Each number is 128 + 24 x the weight over its row's rms, rounded and kept within 0 to 255. Layers, rows and columns count from 0. Numbers have three digits each. The size before them is the row's rms in percent of the matrix's.

# layer 20 attention query, 384x384, rms 0.092, rows 39-43,103-107,166-171, columns 128-255
101:144130123082146121133100163120168118123106110123113137137108150143105113131095141104124100119105167126152119126113119143124154104157057135115110173068106137088063107166143133123090140105124125121152123113134112124158080124152135133134107115120146147130111150128118152109139103123130117110134124113184145120129151119084148104099143132104123112103149136127143144129107120161155090125143
099:150132152137142129083168118130122068140108163147140120107147124076124155115163139082115170146070154103121112157129151143093126120120131162100144111129087107102144148097117122095123146123145156146132143090103111116079104156127145097137139160119086122156147087132120121147158125174151134138116123150098132111105191113058151169105161164121112148135151170155090158108135143126126112155167
096:123110101143122162100124110127120129148118132138128063122103140149092177152121132128162132116139090137123132080118146212136115101117073127094136117106148120096120136131146127144139139202087095120109118160143164124072112138121100105157101124093141129114121131109171178143115107144160128104116119115102161175116139102122167144081095143088118142104128115120121101097121141116137116169094
093:124184172141137110091146107111110130128136119092146149152100112109160140112109133108151172094129141155141112129110119141126125136149130125129122139140124111147160100111119122172136117137108139139132171122162103143137114126120106135111112105115161129122152141164139124135183125104130091115139141148135125146126107116128149134144148135149102141186116138103161103144094123157065164096118
096:106141117138144111112128158123137136157119129106141110170121083133141128099124083131158099108143146140146122082124157125089130177143118103143117113159108131156157131117099122184157134121145109127111131129133099125148099154178117121139115115150128102153181123142126081117167113110123118134087144119116117134162102094149129125160148139127088119140107110120063128110148109136098173146137
108:138127119137145119150115121119111136128145160086168116116125142124179137155148129117093120165128139094142163130106117118101121113135123143111120126150164107073096120139112132140126127138147128109123094136113147112112074137094142144111165106133135122101141095136158147114136129155140075114136099118149131146122102108113109122132108113168088102130135124096175161150174152092121084137117
093:159131159137070132052090146119122109171095133070094146124118091096086149110157150116144139102076137109093129104122136133132117143123112147147151162138124133101170133143137138148093125113153077125142159137127101114095105132164155128136130144124130159158147130091135163150141109135108123131118133109109160130152138136136128133108125147153112091128146158139131155132126109140132173134110
101:107156125139116085110066097156133139112130111145104114136126096108111139152086137092173124107139210085130135141140146160138102153125114165133128150126129108148115145082120152154129162083082145127148114104119128158097178146132107139095166119120143152106143127158150178126142150102114092112085119143106163110076128184128090147146138112130100078117143135105158136118119153135137106115084
100:146127151084145123120155139055097109109129173089115101133116128088138125161127109116131102137109165125136115148139076166157158165106136116106126166158158137152092141113128129132141095136104117138115090124109139128095126163118123128164135193094116165161149101146143108157135108099103189135122084159134123122120113121123144133138102112135165161165143134156113119110096126128104121127101
102:120136095107102117109121136134140131132116096189153160174174156079123146107105111108108149098183120161185119108127122104182138100163140158123167120094116130183186131131178127103145115112090102142100094105157163132131109085134119121105147186142127112127105147110115125144109132101127146079108130153165102129150136104116130190101139113140126130151127160120115113095154142108152142080168
104:123161147162083092076157131161100144149171105125143132098138119121130102093130113140125142097117133096130160150091156100151162184139151133161153108122132138071164121131084176112152114105093111135158143154156107111098081117154117119127122122104139182140155115140110113136111141091142163093100111116128150099154094149139129138137098095130128152105157164136166119144151122169107123141144
097:138115094114153086161129122116120108131152137144125119110099100122145134120156141130126097127092104128139110138123093148110149120112108114126122132129103108137146106171119103083116115174144141099141127112156122107191135127142121126120133126110164144093070103123116102134086125161182110120131101133135112144120162082100172141084134146157103120115128122112080141153162107138186170152142
100:138131103194075137089146126127151137116162121121088089104126122102171161163138132089079192083112151133112143135178134139141138113103136092120102141160101141117182139173149134139144101119115111143084140132140164116096126117119137127113144126118140165090148138156133110114142121132116131129136140137110112125141127123103117131127183151147153136138125130115121155101161064169093093165099
097:145131146129149155092146175096110108101153139150115106155112112105081112139129147144131091127102118121043111184122132121169085094143103139082115166098098144133127116134127118154114133143131119064157129140073111167137126077126097158088140125104146115128160124128119175154170130153117115133092097145135164101145123139130169147126129126090116112085102085118185135110097138117136140093123
092:139094090144125117124108078157157136119118127144128132139127113062083130177102110118113104103141138125138140107112138143140126140134069185133152147091144132133115128179125091164132151109143172138115146143138141125119115150102116149124115105157146112164113174126181078131123137107143066128123134096104128099158104164148107105112124093116123117163078129100123127088091108153140105120110
106:156124111125132173111118133141123129108136144132121144107144134129141091183111151106102159150123093129114108128138154141113154156139129193146168086162111142106154127102116102161113118155103176114122118149124106098131135098149113129142138171128154101102140110136133120127128169149145167177144151117164085117148137128117066099171134125093144109142144192119123127151106086136143114154147
# layer 20 attention key, 128x384, rms 0.0923, rows 38-43, columns 128-255
101:163164124092119103170107093156099148170126143140117119103137166112129093093131086120134104114110110161162111175100150153114109114135140118128078153156104136120114075111110117119135104120136118154146121122153117120119113151153132112138115120158136105119178142155153147145159149085134123122141139089118140090098126103122113114142098087134100117144131095121129183120108109129100115138155
097:130130082161124103097158150109143086159135119132154074137085146126132107168170132169139099128062155103133153161115099195142120145141162105135113155104147134110125140187104095174118158144176090136092126086087102148169144127128154145162117141126178139087102139159179117124090150093176111155144103129141116169133094181158112103126102114121155125120153144138137099116165124159133181145134
093:129155105124121098155178151130110116132139122132099114098111067092092127139138166088151162177119132080130130146134157118111108147100132150129110114127142116137156105108129127118105133075111127152119126121138147099068119112129114142088118127156104150116137075101137111173153102130108117156104119100140130088166129145125137126128151114136131136114142152141115192138159124078169178159154
093:090107149115121122129135137103142124119144112166105101148100120093103122113080119093138144145106112120112117153094169139148105138106115160106115146067155166124087165152122139131144124119099125165083158110079122100113092160146064145139173147123148154149122152159126161104128118106147082135147146129147150119114139139120151143103126091097124117133107121147093096119108104117112111151126
091:117148096105152144114137143130108127121137109129063103151114098076110096126133101063163159150149105099175133121155095115159129131162113163085110136162124146144116144143132105137157082142121141151110128085151095153109119092105154153077100120133118127125108130133172150093115102090119115156108124139126144110113099116153100158114059133132130131091121153165132135100069117112117099094130
103:136117141099139109104158111112106178114127112141144123113108170145134151171120169122178147167126159123136125123158112147131120112137077147136099136119105123123102169106144102133095111122122137152094093129172131099154124116114132146126128170106107103133174167150084100136136124098134212153107182143151082170139137194136101097147104138114110112155138139076111148101147129130103111140112